config.yaml
n_head: 4
head_dim: 64
d_mlp: 1024
vocab_size: 568
activation: "tanh_gelu"
norm: "layernorm"
norm_eps: 1e-06
positions: "learned"
tie_embeddings: true
init_std_up: 0.0253
lr_mult_qkv: 0.4
beta2: 0.98
decay_fraction: 1.0
final_lr_fraction: 0.1
Each number is 128 + 24 x the weight over its row's rms, rounded and kept within 0 to 255. Layers, rows and columns count from 0. Numbers have three digits each. The size before them is the row's rms in percent of the matrix's.

# layer 5 MLP up, 1024x256, rms 0.0538, rows 423-636, columns 0-63
097:168140059141138114078122140153122160162170187139135144120146158158124116119091174129116148123128141114118150159130101155119148093116110101152108132120094119098158125095169123093134107126124127
099:115122141133115151119143208117140108171174129102154158137137143136095160135108149085145126148122111126185136142217113134132117086103086096131153097172124142163146126152146110087178089167119136
105:199077103117133128122147143152130140110174138135145130137108097122130102135167162151107123152140100193138100117120131166111147139105108105146151136089066115157119132131126089132147092090123123
102:161116105122101110093133124165150150128110103128119184178164155113129112169123159140135151117147108152138148121126152139167159126107138125151121107128074093129150172092154074110135095170105128
103:083116135114114087129147129129104139145138146127144163132148118172114108127142128133061054118127130111163158163143124142177136117100158148133117122080089134112122179153144143151165095137101122
112:118090145137115132066119168150155142170158128102135114154164094100125103114155127086139112133154095104134119152145121113161156112105131121168125121137120138148146131054147139095116101108095105
106:146133142144146158139118116076140147113161128144111099139087117124111087130110138119161082151172100120152114181092101156140157145128112120114109168111086145106167098160146151126131115140097146
090:139113095121133144128122150135135132139168121119121158141149111128118100120162152098106124135150098157124142156142115169180152143107129110116109178098121163141128135118124120105145149088122169
098:157062154145133087100161104135166152145150135133148141174113161149129106118102142109099095141163128117133117143141169168126102108129141141126076084153114115194158101130133086097161106137086130
067:126122127130155107132123124154108145131165139131133118152146147080113105119106120100123147134130117100183138164152136081120155108111125129144148170125087145104143149111139158118163101132106149
089:131126095113144129157128142138139147138116150082135103157115125097156125133103116105118131125130117103125083164153128136145140109087127076138160163133135107137118129130142150077119109118108142
089:140128131091170140134132133131115111118140123080099119167101113122155149139085123118113121177123073128098124132156158124086144124125133078132144162144107134148121133138149134087134116088095139
102:114120121103161116100139154105139132153121132115128118141119108149145103127134114115119107114134121130130130104146144153164162160132158148164114125117121111149126144155123094135158085131142129
096:129118141100136139122139115155126103166116143159158167157148177129114119145151114140110093100152098156150114129156087139130115121107112164142143097107106185134162125101090139145126096143041113
097:122140153111164114127141136157169126102151147130088118129165141112073112193124130116168120105118111126129140136135119120136139128066139132162153154104104138084129109071151089067117092115131104
093:161180139127144119124153140119133176129146151129109095115131102095109122098126138095136132115156145138130095165105093167096110104123136113145136147085154143133144140138167142137118126100131120
102:152153112121114120100172131165145201134104145095138138126108156102080139138124154142133107160127149168104118114107140123135134103107129140109128131086129116147112158111141140147129104138118179
100:119120091137168134127149117155191140113151163150134165126098133113128102139107125097128098110134134141153105132109102130131115077112143097188134091104145108133154152111131106110124065127150141
104:107080150147188104140139127125152122140121139116139172149146129141168137149155126139109126111131162161149136127143161127139120092166123126141110153170108155113149135112147136058146067133141136
092:098159117123181129149133104094116094159137198122079105122081109123134098161104137184117092099160124162100132141150132138100100095104165158152150121156142169158108170121111140102153107123119127
101:135142110112151129110138115132133157119153141132106149133141149120159157133176107128100124111154109173098095121124119108119135119107129116170194114114106137125143119123141127119118123131127121
103:103081134132106119111150121104157168148107114152119137126184111129143097104144120109076099117133126140203114127130139125165155097116109138146100114121128148144129128127130116151157115121096175
095:127116118110122127108159124115113127145170137113090113133124124111099140140138130154140076186161090137147127158129119114141137142142100105131108157166125172114140120120124100123123121107073108
120:148136145124152153142151128116163174138187150090108115115112109102101134115149149109133089158162061110115106114148130150144129135165099128155146189158073111109180115129135125091151095096100145
096:128109120141137086108180111139157116134144139099167122165117145061096116126170120170093110103153137140092113141128139145121149161134114132089112122095138138165152155114121180152164125109115129
105:130143066167122127110129128105130131156124182156115147132144132134153156107121164105093134120136134140125144162117116122126109097159102140107133133114146154098180111138138117113156137130121141
087:174120086096110071119165150090142120164164141151094164154128132089146115088124169116102158155117088168167113146157132133165116114168105107148121130115130152115108093102145145121152110137089137
091:157149121161140145119113161158100095133141126165109147162096105097144114152125214109156101099145117101123128118124139102142085129126137103132121120147093108192160103135134139111131096110132144
105:119119075123154114108118159097128142155129117169137161153143122132137166126123174120072157142140131133160134118137161113127147155058093108084099113127143141118124127127135095138158088150103155
100:085102105130106123117111143145148157111124117106151125142182089143119126162147126102133167137151125122179136154147109164176194139126100115114110121132134132140146134118153072121123110121118129
106:123146128134132136137113135098162099132139121133106106159104150060117131138158167124128121146144143135121123106114130132107125136125101118102107123147092146144126138126116118098123128116135163
089:092143129116099164099135140148140148155126121097088166140104126107116122145124150099127132127154156132145124134142115124144149119147111156128151138137097152140155103095126127135148103095096123
119:111163121110137148134190130130174133129201173124121111087109117108073111107118124119127096108211094139121114141156157155141131145132139155133135165169054111139166118122130129101140128117111148
080:096145104143146133159154124152157144125120159115140186106122091119151134106109142095143114096118126119132121126094185109164122099082133106126116150095113101141099171119130139084136116109132173
087:108113090105162095129103175139124116101111093114126148152129122133114105170095129134138126177146124120120138123113108112120128138095130117186114149105127118123161187119146108120116152127118143
104:113113155127107142127148144128118174142125121133098139170103141124132161156144140116117117121134128140143092164104129155147116117133130136156140164143069135143192161148130138045131153119104145
110:126118109133123107119208128152121133121170162151131135136127089157159129118118155116137122108138109098148080145130097158115162145144143125137155130139152118109141126142158095098172098094114171
104:182085051130116086134126137102134170175134142141115145125150102134130103086112159101124129120124117169093106144124097110118134140115132102169104117099135112103130133107129094104163147125101111
079:150088112169154123115128114170152130118165166120105135141139125117147101136150129106139109118144098105103129150176158123167096116144149109096141144129113122135114117112138122130118119139133158
089:144141115151102111075111133217143134132125135130146142137135134139090131142156137115130073110148117115103131125146141146155130118087123142128151159123100095122139127116139086094117133133111140
073:173134137131138127131135119170165120124123108117113100139133088081132086131129130113140125118116145101108098133137161136144151150123148065131106140134112113137111091141119101106108103136086115
097:140120109130118103129138144134109122139139149115163137122165151135112168141162156097146110150130098136144077145158105153147139141102114070151143170113136158120134099143141128094132114138090141
079:122145089150169098142105159156126121142110117110175106171161128128109096137150144122099131119156113152136121112145104156137165143101123142153118161101104100116125102129130085116138103128122140
098:110118149108116056131145139111125084145165132119135125153179160148155070164126121106112157143135113143133161145116158126154115118135153180143097154134079114127131109086134087098127123112147120
105:093116113118206093082127133172136094150117136091128135120136126109150103166111143143146124145159112121127152127169123117135127139072145114101113159105148121124121116140138132098158104132140118
109:125176146123174122129171119121134108130183135140100098159091120108058143169130182110126107157145110162124152133153098164155133103113074126125137166121116127136163105134141116138158079083077149
100:137175153074153126152145116143121173147209146110119105117119119148088128135080157112093081116130111096125133128093108183118112141079127135115097157083103133114129166098142116129138102083106173
106:153105141109160144153142123122121174144112130123121160118203121141086115114145104151081121134148099109130134133131146151088124137124107122128139119116103164154166157133159158138122135129081075
100:080110162139126165158156146165163128133155147107131123150139098156114156131162126135147139139134118089130114163122145149133156148121130123122120131185143117097143142110143108090120080125146144
104:135082126140121160124154147134125186148144136157140176133139144098130125159131181099155137119129117156133146122122162084185108137113111091149131109100139112140126139137143115122148097105143147
099:108119140142114128157181154130143117158132157136120109143090160132102105122104124107110115099132138095085113139148136149139105112122123137079130146121066126142144155107156116101131106142101157
104:065118071141163125139133107159154162113136137133150137128155150132128113125099142095128135110127110129150111193121106134180151140080092132134110134137114117090135141099131116090139087123118138
109:125081142114144111107142162156113123125100130105180115137133118106111108166163097100142101138142113104136116147125139191135152098135156120094153136071122155131154195106115101155156119060123100
094:115123114140104103110122127113140117149159169104118175129162097107122121144157134104103110116148068146140117132155126133176127096127117149141111164110122144137126126142163152109164117106105142
106:110147121091106084119160129122133142145153146151117159151165097121091102081156146130106111115108108129172112116148132110161132143132163124161144168098110116109124123150161156122164101078096160
100:164101103155106127133115146115145120154096114053134135154143109121120108183153133126078116149144113103177125187138115141144148159142122083100121150153142154159164100117136094113109141120119100
101:174087126121151083099186107197168110122132113125156102165101123093127102156116125099141142141142132115106146152100147153178143100137131149114141098121135124152146121140150103132147124098075103
082:116058110121161126130104143115129135119179129072132100137141130106126098126114159093138134149149090138128131110168100143194120130129115096106122120169131183111174106093114138112173120110098129
092:098152127112159137152136113132120091145181159138137147159161132093140148150145145114135145127138107150112116113148163120141124074113148098123127165150148155128120154125169125103129139071122157
101:147148089148114132085128135135147134155147173141122195120105131119127133148131186123152136112155123148145107120131098116161119070134057132117110120125122116125138120154153121136145090135101144
111:121137113147151119139133139126152111148126122139163143098157087144122152155172129112080091111152160152093121127152106120176125090058123105148182165097130113162130136128166122138096106156098154
107:148130120119128160107157117166124142175170158133132154107166108121115062108136159091148140117146122150145138149174152117145111087109155118137162143112124126138150113128173095108142131087140146
096:137100087131166113083129128171143162125131115115159134149130121081149120127164137121087105102170085154137129103139106155170130136158125120129114119096090111086131145084129095132158154084116122
104:159149123147095090139176167117114113130141147124115146157155099098101117112166149111140153132140093170164114134142119174180166109147116137143151146092132148131121137146128127152161131081118146
096:180144129164095132123117127171139149132144115130120140158171084130122145161142163095139100149136112101138127175130174111137120125112125084143153163120154133124139100132150142094130088089112152
104:122165123153137136116186139122112157152132126130147124121132111074092149122113135116115112122134125118117100111128098092118138132106122137125101127147125124090123144152132132123184123121121119
090:117103072134148056124123124144147111111115112089154171162169173098099136140152104067128157123147068110154125137151151118147138144163136107159118113147159149152145148106112135081157131110135150
090:113101157132119142144123116136175141117164157142137162163091130080142137158120154113147124092148111190154131152124182118140095103131117112139132148144095120147137128103172157122112108130134159
080:113162142071169156132108110137101149115185147119121126136140175093120128152132130083121143082134130114152140132177148130137107067075131117135120126141136124116150129137120103098128125103115212
096:176117083110170083134118143158141196131131133146136076170110141154162127104129126118108111126146097144108101128150116104085137122096155081152140107100109137126112137143149133128143092099128101
099:162124121124081153122145173138149166161127122078112172137133103132117140139176140083120146144126129152110107141134162121148134127151174132104114143137085137129130159092159123116087138104165164
106:125122121100138126129106165151146119131125151114106104116126132157135125081144148104112133174103130119143141139141169133115096135159118115104110172138105120152149127123131127119150132130099140
094:153129096154151093068148118143145096125125133149109108159169137118119103179128151155133121135160153169135134117163123118126158109118097135129121123123129163190144124126161128104135140113128185
107:099177141098132151153130168125107159138180144077120111123119113127103147151093130143104054116144132147110109152108131141132102116124089127143118136120122094135158159121154129102109108100145159
119:123095131110124124128175145094140122145138125151131114157141103117108130114101142121109107160126149141120117135142122151097132151103132087154163145103129147134192111117142138114146120109109123
102:113173134098096111156167158112118176162153133120158118159116095113113132117126139151124128152128106154165143145120096135134178104151140129125156202137109135157141142145154134110154161080102137
085:126096129100150134106130115134157137154177140150127131120126114133090127146134156144123123142121134115167103122175145122133142110090095126101136166114109156135146134101140103108168095128071146
092:164077046175129114117163133149161132158156163117162157169111141098142132141131191108138147164165113140119124109124141155148169100141083140100095115131105165140100117138123130154140097104112118
088:115170122102119110100166172135134139149115133158129146167137143128105116160089135128127120134160114133171100147118128119153130108132141126115113174127080127133141126156165120119157112165112133
099:138145121110178149140129174103114123124156162141149140137146125106151102146145124101141085149099072149176116146125118135128161100149081113116104105115099135098128155140117149123133115085104091
113:125130137160114125083155165114121152124151125118173133130129134130106138163147177159142149127132110128114126134126132164111132105114118096083123155106136134136103143153149091121137066153144151
106:140111094118151099163146117136124154124152125123085148133115118169145147147181123139084101109148141139109119142123151142111103124093117115126129154130130118124147124095154138142129147110124118
106:155087123090190110125109128146157103190102125125183112106166113127127114138132144117144072138136114206093143139159106104156119103135133118145121154096110128142125156094162143113119125122152137
101:132133123095163145120164119143121146105149141110137104141139077153142120184129110146133166129129123117092143165109147123124119109087148123170107125108094132121120134097127091113112131128137096
101:140125122089101117109165147105130155196119149108141126111106084131122072120132165120095115142147142130130112151113105139120122137170115105099121143096117115128148137112132161129135120097179131
095:145103100141112137145140137103108114150137125127162146117172118143130134105119144137077084146140127130136144138137128150148130129124126122122143143115112138168144164129125140102103130120088095
100:152115045114121131117147127136116131142169150165130152122125115135124149164174182107146091107149121104170092147146131171165152114126105136117126110100142112145106135145143109111087146085140135
103:136113130089148149127213160143129169130154149137123133146107077121129130129110148123109126141141149124095132142107126148169145122097140112111175124128101116138108176105108106109121048136130139
103:101134154076138136142142121140138144121163133095135106150136102106080111112145123109139109133128137111121135136148138158119110116084079130156105140121130152179172119086154157114155122087120141
095:159104109130174118116134127160098120142137126114169107124104104133124101149157115146082051144121108113122104167169117168135147125106086116093138174114073098137121161151105123132103105144127079
105:161135110157133134122164127175122141163137136091169145159096134105146139104123162098115114106120125127124083134129107114190129117107127118099106139112134150131136148105145099148105129103109114
115:173134112138137142135119135133142149177160152086101110153115126079122115134139134100153071162149148151136114099138133151132125121119126089133110117177110103140188138109118137117135139108122108
095:157156128108150114116140110138135146134126142141133133120117115121123080147087129169116107137165151130097126150130115120137091136118105102115091138148107113151130103119138131135125155165104131
102:100103130154127131115142146151144113188133132154095121148171131131087155145138140145098105122125146144121123123141126131113171116107113143127150125096122117111152145081134122115134106107103137
099:084126126099151100100147128138161104133135144137109139199150163132104114117148173150118139142131102169133115119141117106150141143115158164168187136090135116145099141128139089094162080058101179
109:125130069144139148080134137116147113140132151153138192155116117129131140124134141104110145137157073118132150126169155164108121164121124097095129164159121120111107120122142071130168113121068114
089:114123117096126139129143129134150095152161120114096143136167161158129111148146157118136115135134115163142135173165128120177141073130125117163085118086112134121151116122162101117143127099128156
104:139095122125122133084114202124146093123122111138119144178105132130138156168148187113092113131126112152148132161142130148105137154120127114144183155112082103134115096077143126104136108092106147
099:117139117119140061122169142108150131149130166108095153148127131108128143116156146133067136081132124145139115108162108146148117131122132107168074127141139174122152104106130096102102136103129167
089:131105107098126117114142118195113138124124128103171135157112116147122121123164127138088126114107065096107098128117165086098155136089117099059105207086158132164132183153123097088123136126138139
072:159120134085173119152198128126123146138163148105133108134139098094078133091117127110112110121104128142142127084150128136157186091143147127148147147128148166103123133138126170102171132120129135
105:154133106162129097091146147097172109180152126136154171168128147100105145120112129095124123164159110104149131114154120121157160113119079127087127115154131155170151107121121134148163150134079121
114:098142139106169113083103153114148108130154144139125137134152147148132123192142130086097134109121099132156130175146130139116198117091122128095140131121102095126139112095130089096200130141112132
090:121125109119086131108149142126141134148157133134115097152175086112143091093120145156119125147147090097128122165115184151157122143121131119124123173134095137133123126146147110060139119112123131
084:124085097129166130120131157112124143151134129093140117138104085130086150089125114118110139110151139134154141122139132146083146147098132110103138114127127115132131124082102113115156087117133147
107:126143118134121140113138125158134146124176167110132136124115116102133162090146155102134146127135131130125043141148104120137164106105110073115113118100124141130133156073174117084126107142112119
100:123101074165123142089113128158189127169165124142134160161103093106121142148120166101125132087139115109104140152143152098141123170132103090102118106144114118142114142131175104098109122142107162
099:126132122120165140107119136124125142156127114133114110148119116117121130201112163125120117136151135142078132115169093118143145130120145114144094123161146146100144094147129153101161078160066121
101:136148125091139139134102131100153140163156163142129126126142155138102143115085174078130104099151101159101108153130137086134137104120124134147111168120166129141149105149150127091126117128106156
103:122166155136143121146161136163121188126157162129154140142136131103072100125184156122149103118134137146119126149171111135142114077109134112105155170099116126091172147132107136122113133119138166
090:134137121107136111086176134136115148128134127080117089132140102097055148120099150115128120130131133166100135116134069138080175134131128080127152158148110123095126109085142153134138124115157107
101:107130117126108137119150161090129169178160184089144178120119119129090139120125175066116135120140111139107127135167129179144149142123136133066130131140123132112148104102124120122167120107135127
107:150130113144136155064164191093127132162138124157126134149140057145103105139110135118124158148150103192133116108185108131114146136159113132130120143149066065156136155086132132154128137124137097
119:148113089084153126101155161159134154155167153169169128164159111139102092122115149149113111141125107147143126133144116132106113129135145137108189149157061130111142136117116113120156132150117126
097:123099118134102092138141163131180160118176130109121170138126120169125147095150139124130097136154117131121122111111130156095139092138102142139097110138105128129143150163155115129123106064162178
095:118173128121152132141126140111142137122164147105098113147158132088114064106113157142066144160137123137132104117112086152151140129148102109166117134088108112157119140138127092137120103148153111
102:113173118156133151138125141133152175144118148094148139114142124115112126143123137078133087112122107141140124148131108115112160124139109133129139129105137111123115141106168149143126071071115148
092:156110122158138138098118139128162158119097109114136182147161147159150132111174137155116136133133136150129121132159130175139121102130139178068102116096095135130125139117133111172147109147083134
102:130130120098132139122090133172134213147146138148115136121101124102152137121149147118159092134108084116140109166113132126112141133118106099110138168141142157132103103144120131117160088116110137
075:139110090154170136128085101155146146111126159128094122122107082099184135158090170151134075101165091157099130141094144122136117129125097098102128143132100127140164143142145128086126170116140108
101:140125115129125109092127139115141109170159143124110163109197142138103138103150146095087158131139128178124074134173133110136137092121090105099124141109123149133158107121128141144131133149043152
094:151108102127133146122124170170158110110117108127147094146130088109142149158147129090151116162157158117086101140127144118146107062127130096141095106139101132120121122124098114111140099141113076
099:128144106116146133147147156155096183116100120155130103124153117158121109119138167132148094156171096114149106193100117138161165127121127132159125166095134149144153158102127154118113109086099097
107:168169093121131155131198133114134151140123163098121155122122131138120144139172168077132164148160138139114135104118122099176101145162123121120104127133112150101146158140156114131129155117149094
095:132109144110154151135179141141132117116159144118116071170117111130113130140102174118132098164146114104140113133168147131152139106095149077081135161132094122132133128100164147100150113083127134
101:137115160108150168134145165128140116147143122138096152147131112103089122155146174115133102173101076150123121160131109146131120170166157144136150161123094104132172131112148148095103097107133151
110:166107125126132083146161134118126158159103161115146155199150124094127120120148125093130159176122076141139118156123166122132184119116138110129085137100102129132140166113159073125164145116134110
104:114110124128162143172111121140152162136172163084141101154123118082105071158135133119136127136167136142138115174140161174105124070122137126150144135127103141171172148145110146138133116120142149
090:168079094150149106118112156132183169138159155105137111141106114162158129137130133149119122138173117160125079137161165156102163102107139094124153128145092105152145186114138093125096123116126097
098:182132138074139134164181160120107153133150149106163141110141107118124114146134105163103078131123111149121066193109128138117185102139164151151111128114134113147120177128151137127107114075126128
098:115132134115138141116116127151135153145126113099147165126170095132122118129144152116119094135165117116176126134110152137162079149082110091111136155109101165123173195119155108123122119111142176
095:115133126143091145143142146127167163143166168131149145114110142138140149152133161125118099129106126152098052127133124096094115118122145135132119125164152133114130121094149132109139140121129163
107:116098124153120156121143138137137127130171161129127121125114095138085108109163147102132069098190097192119104139150126155128146122133110104125128174112093101096143113096119143130092123125114100
100:159135141093144142142167142135130144126165117088141129111143107136101117160111128101156119161119101171168147177122114125110145087150137155105121121098075129138140147101140109136139114127140081
094:133129131104162139122170129115153113127124132124121157123144082108095142135075119113151154141149093129165135119158143139126122138146141105144149155165108106152110121150174133119130154105110125
084:187116087114149134124115125160121174128143164122111130112119131092195114120093122132107139182160097119126128177117126134100163103157069116068167167165139134154122133136136115104127151112094086
094:156110150135099145151189127112142135135179131126122125139122083128081133124161121135143123146130080141112138136149133154146167115167087128104165121157120127124132130153166143148113137092091138
096:105148117122168100160118150135119170173128137084181094142146156111122125109100116144128035157129091121117122147107171128097167126061124105076097126128138136181105152133127134111136139118093116
099:124136146072129140149158154105138142109159100051131125137118102136093151107135134111133084163147101104164139164135158115136108129135110109117158142132116121139161158144151131122119122101097111
101:117162107101143150128098141128126171177138150111133132125139109128128094163134141109092132156146133168081099117130132162140129109117110118152104137092134112140114142089134096141144130118120146
104:093167105083122148146117137099190163117132123123090121161135116138126122138173136124127129177143106136130103128151110135128132113139136131132137172147111173131142114121149087088141128114113187
097:124160136121141092124124161160116118108116125127127166149142115113124065155115132148145139128168135157137165101115157132156110129147145159114131132098140129133152141100131149135133123130129137
094:158128095123152098158131142117114120151158154104099129168079133079134132146152160121137147138123104140137146118111152147154140112092128096135099095120143140125131107106126117099132097124116168
119:136117081122158108098132128126166195155172125120129137122199133155131101090139148122062095137161118125148154134144137128142130133111108119119145133150118143143123099098116100144148118144088082
097:107127129142184134150159082102129166140147162134128104128127113077123116150066125175129162109159089142122135125115101169106130126124120129127135144123115097097159128111159148145117123125064128
076:092169106159140138151116129096126170138105159117133146110144125142121094126109134130147145121162112149113141133163137142151168127093123142105124130137092101144143188117131082100138057146112107
098:120135148137094092115175166140164103135102138137135137188104148087128143166105166108122141108127094168179121177121126137123109133137127139151120132090124083098114110111185141126155136086121154
097:122161102082157120128112129147109110131136135108125152116119144115134110181118152137117101135164145140102069128125111110143124117105143151104115154111146127131108147123143144129100112127110091
114:119079096123143127111138157146138116160110171123167108137101128131131090174141139139085127132151119143109113159152104131144116142126100106129117174124094109123116117098142111121123126102127122
104:122140120124146099134149113136146125133124148143149100126133107113104152149050130137145138123146084136093116154130161115117113117110113114135119150137108106163171111157168139150142109124117135
104:119133113117137138087167169135105111157154193143152168126089128129168143116146143097150089119164095136125076122137125132165142066145106110080157121124069128131151140055149139107123118108131117
093:136117117162146121130149140130121154129138112133130139151147088123133147152132135094131109157148103101150119165137143125141117120111152114113152148148093147176140148140134128096124153100134116
098:123141112149129108094123120112133141140133146136118144142164105118114117101151158067077141121145125137153082155169116121147143144131128115132184122128133155106148114110168097143128133104110194
085:127141121132179119122201148168133103135150137117134077113103125101109144137112122140134129102139104111087142117165156102131167113107135125154175155127063090135113154112109144130123099121086135
102:114070099100162137113186182174118140145131150122148145143114123118157069122111174141131111085157119137113105126155129139156127142101123132141101125140082123143107183108121121092109089140150125
090:182154107096184122123147137127173133137163125098117126171108117114095122162111149099108111121125142124143101118127122143131125133145134078143083145109098165131147119125135121110144119081140141
108:122119128157153140119149140155133103124121152148173159141109087100181061126114137105135132108164138119114130135123164157132158130090125108094164112129076111158126149114129140103116119061156133
093:116149136129133117132158173120138144123151152117101160166131130108099112137159151070142142116115153157128131140180106108126159106143106166117093134159110139091161165129148158111170091118128183
100:193107111105129108113140155125102123131105154163136169129146152099124096126139165084127154104123091127155095200119145113110108128143136106156143168154105117158142190141128115101123158136153095
108:118132132161100112108178136193104094120130094113154155139157142117095140144128118081099122103154122104178114134143114151139119125113113123117148096162125098116131139136135100113175145115106138
092:123162125162148099144137127151161140122147137124135127138132061149144090114087133151102110118157110133086088139122130139107122082140110142118077138099129150135161118137099150125137100096161113
102:142179105122129097111141153108127105139175151116134111153169116130116165144113152107111169127135074148111124124184150148121140129147136153125157138136111126116147113100101111147141128146119139
098:110117105132117125118125176145163162129133133141111135159134164127154121206128124099148126146165135091153147152108133103121103120099151115092136105158134121184152123103114126112186100109108156
097:156137154175148141129118122162133190141138110143130131133116116143086149112140119135113086138114135086119115120135140134095115161093097106135108154117102147148152156082103131133102105097137136
095:134119125119091093118140147114130127155169175134158149127176118166075117083173158087117137104136129103118105136159114169148114120110091126147071144163119083113142126154136093122159082081100152
095:129104131144115051115126128106134140152156126091148131150180089125107127133127113169093155124141106144155077112112129098117136124127145098171110163119140118111117125087137119095162129082127092
093:130179098157100141128125153120130165142129154079138157165101133094146141101150108089127128122144116168096130163109152116154116120147146092114097124123126167135131137093154134109124139129150131
111:134111121143173051125168131152122115136157158141113140185133147116078112114112118128119093139123116154190096140144123128103150089145120117161115127125103160112160116139150129098164077142098135
096:121089107147102084088125146133119113186158144179165163116130094155143088079148151126111133114120104111125148114203118138152127143140109125109115121129118070134098133145130088135149110148137129
109:136139117124122119135149154143142119150144162154090161097139081122137120130155149121121129163150094126096146148132147165152090121153116130143129130128110127121139098157174130139103100086095120
093:171145131125136136120144142112126143130148191099114097099129135135125151097122125111135076130141112120105079131135126147123162122138126095142162109133093118175123120103100146137159078151096137
105:144149094086106151156144168085165164147168138083076160128125111101121119112143173112126119122127141181105126121141158134093184120135135142114110136126082108153155145098136118100142140124105143
104:152156092138131137142136174100139177159148162107167123140104133131120153116124150096095107110117095110113111114145105139134129100109087097128080130124131174151127138099132103122140100100140147
085:135136137125155109064119150168114123110133143127139144130104117141140133145138147124138079116174125157116112164131085151152153132132119096135155132124144139104109095126115126114101087102128132
097:125077144113176135106140109148146133150176127071144112146102159114101106154144120129135052129136147106118121164152136126100138137100072129074151149158107160153137126140121160122117141111125146
114:108101100126148134115130146112153141156122134137137139100154127134114117140105132127116146153132116141163096160109146144129125141158157123107122119156160115142167115108118131124142066103128153
101:111176103116122119091119156140144124157152159121134162123137131138152164144134157102112147128136085148121153166137144123166127147129110131163113192130114131133168147115177118085115117136121173
098:154130134115127129123166122132149175155149133103125136145156150103120140124149146117103110144165100116137077141136149129145130104116140099118145141149101153168173129124145124101151124135077144
102:097100107083138122092142107182152171133143150089142136147128153102129120129112135108128101126130135118078132147112162118152106085138150156163130128150136154129145161140140110102116151130089184
102:161157134151164095127135123171159114159112134155137161154172133095117145150111124148123125137136100108140149157119153122131130140098079125070140173134130119157186129139154172118110142165097141
103:115136105091140140114112160118137116168155131121157126148143139102082130111142170141106127119125111185119143130135135102122159130125150088124161137097136142110109112136151090131133144134118166
120:122140141154121133076125199172157166135136152085138146135121097124093130154123166104127137121129114136190147144163163164101116121115113091119137130151090115111126146103161111106166086105122157
102:156143111126158111100132148143120192129164137109139116114156109155148172129106125083087116151126119108112111110125124112124128120065144120146125118148114120132117164098140116126131073082093132
083:139095132111146137167149156113117163116182127137123127148187149075139114138154137138106138133128064188127092137145111114122167077121125129135127133137097117116127150159121138106148094126072096
089:114092123138168125120121137153130109109122129161120114151141124123121150127132155128134126119145100132113127144135098125143186132140102087116153150143118127105121166104157060069122158072144117
087:173090105101133156121103139121156125149179118138136115172120086128176108171153122103115109117167098142149135115154160104133114133125118124150151102134133137149143096163155092144123122114127125
119:112135127156130073130140132136096211136127141124146107144147107097149083168112124106108118116144153130120106220122098169163154115134142129162102119118127122128157146090125096105139100084117115
106:144141103097126103084151128125139130170189142104166099122170130112119123115142136110125058140155136102173076188134138113147158111116121106153122116104126166158156136134169129106129098115096149
105:166108104116115120142110135141155160184155150072183106137130140122152126124126132099143106121140134128122116137117129144156139104134156079171092116172149155178131150085142117118135133072104126
104:149124145144105134090124141164125126152127155148133147142144121131159107159172145125099117107127147145139102140125123114132095075120128131174096103126093141130149109108131119106131095132137159
093:120151112122123094080135156130137143131141140108123121158108097100117168128140119119088098103152105187187099121129109125087174170094137119122117125153125159129112150137130106102130107145116143
105:153131113105112050113137138125195134153127129107154123148143102124104127125137156095118142144132131096140124135129112115138146098128111129140076178155118135207134142106122086094121175120165155
089:181119095153152102099141135137184097148149121129118144180146116120093118118143137161113117127128123197160109147129101124111168151141096117138136140116075112129153143133168116097150082098145099
092:172157111124113124129138105099151149131144126062143128150176144133143139131153137136095109122124104156130116132152115101127162082133127104153159112086140147149095139113164134109149122126062126
102:167137147112153135139104145170139136141124144140134144157153100111144094155176127142128109140162136147124130127141115146136086075117087125109152114090133157159162129130142109128098122080101137
106:133188124137130133139120174172113125172155135138181127128121141084101086132109140140092096116140129137107129119105120137178145110101117104150121166096098134130141174141126104136136119128112144
118:185155133118155149117134158112194131184157137120092154173111140107134133148137148069130134144111118118167112108131164180094125143153107102083136138157122122169177103112154098093146128123130137
102:122125129110173124145127131128190134119134149092101103148122113114137121141107194163073103120132131124118129105120116147133115143137102127120118142168127117141138145121138074051146098106127112
100:116141152084163054073110135123155142177097128135138113161153136098155115156111141132112108129154106169138132114100162091115129120132153117127125117112151122154113138130171134109130098061098174
108:164153097103167129122174151153128128145136132131145120150118120110120143136123147080129105175129153164120133135073184147150114130106131144127144132104100087146154152160141116148150108150139108
103:149122128081184166142150112114151153108145135101120073147125142148103146124101174110129141108143099102155104121142135158113189097073082101127151123170092106149149113136191109110135119099120140
109:163130135105181135154146121126190108122132156102117134129128140116075133134131135128151102156122086127150142140118164153111152131133119114095137128129127133119170142136134154106146128112102167
098:153115126134143066113131125139159148146156151080123159120164132094129168132117176124115119101135125156152133131177122124130120110120167097150121150133134114142157137132158113105122124125145174
085:124173125121140117120168145175132113137143131119148094116150140079106135135105120100115139109170147161092131147141090166121161132150127093132194119147110103116140165100141128121142125106130111
105:164136140131123143118134123089137122143195165111126163111160106099117112159126146134113119126124129146180140123112092162111126129168130132135115085162138113088121130131121120122164113142130125
105:189169108135102106137115157137109147155161133116187132134110105107111135131125198104155076165136133093194118149152104156135113105129120130113134121130129100150179105120160111097105083105167136
087:139100120090175125153163136111144127161151148115160127154158095114097115127136176110110114116138110142129110159141130129123158110116074110133155149112135152133148129134166122102115112126098159
077:133117140117130110117141139148118160128116146140154135102157161136089130128145148139119098114119146126133122123096096140166156119126121127124131153126149110123154154133103175165110102148125149
104:111133068092155129114146150086149167136125141145142137170151135124081126093130157108098120168126081174160120149143097150143131149137108133096126130142130147131188096158123117123205122133074156
097:160155140063131132138158118120172165123124139119118124126124079123105109104137107145120154126132127151107151112098137174125126126096111129143122156128118111173155147146131142149133127106115135
098:128149118123126137111144132124119152124156150133138148132123142097117117145147151132147112079118118156122072155128082141145146074094124138137161106116101177111147172160119091135112123113131114
107:085107110141115150125127145117143109147159139133161174158135144133129122100094143159088136106120147098112128159143108118094177119154146090154144121141114115126149144094176099106124095097128127
104:150160123132119126119151161141151162141154171120122128129142129125104116128162139127133121119181052126131097203121129159147160146128134158156143192148075104108175150093127139093123142132115124
096:140159078080150116129131132121143135125191166104099106113154141138111112120130158135120154088150082141113127124183144121145131111148094106132086182108142126143176124129128153113143139119137134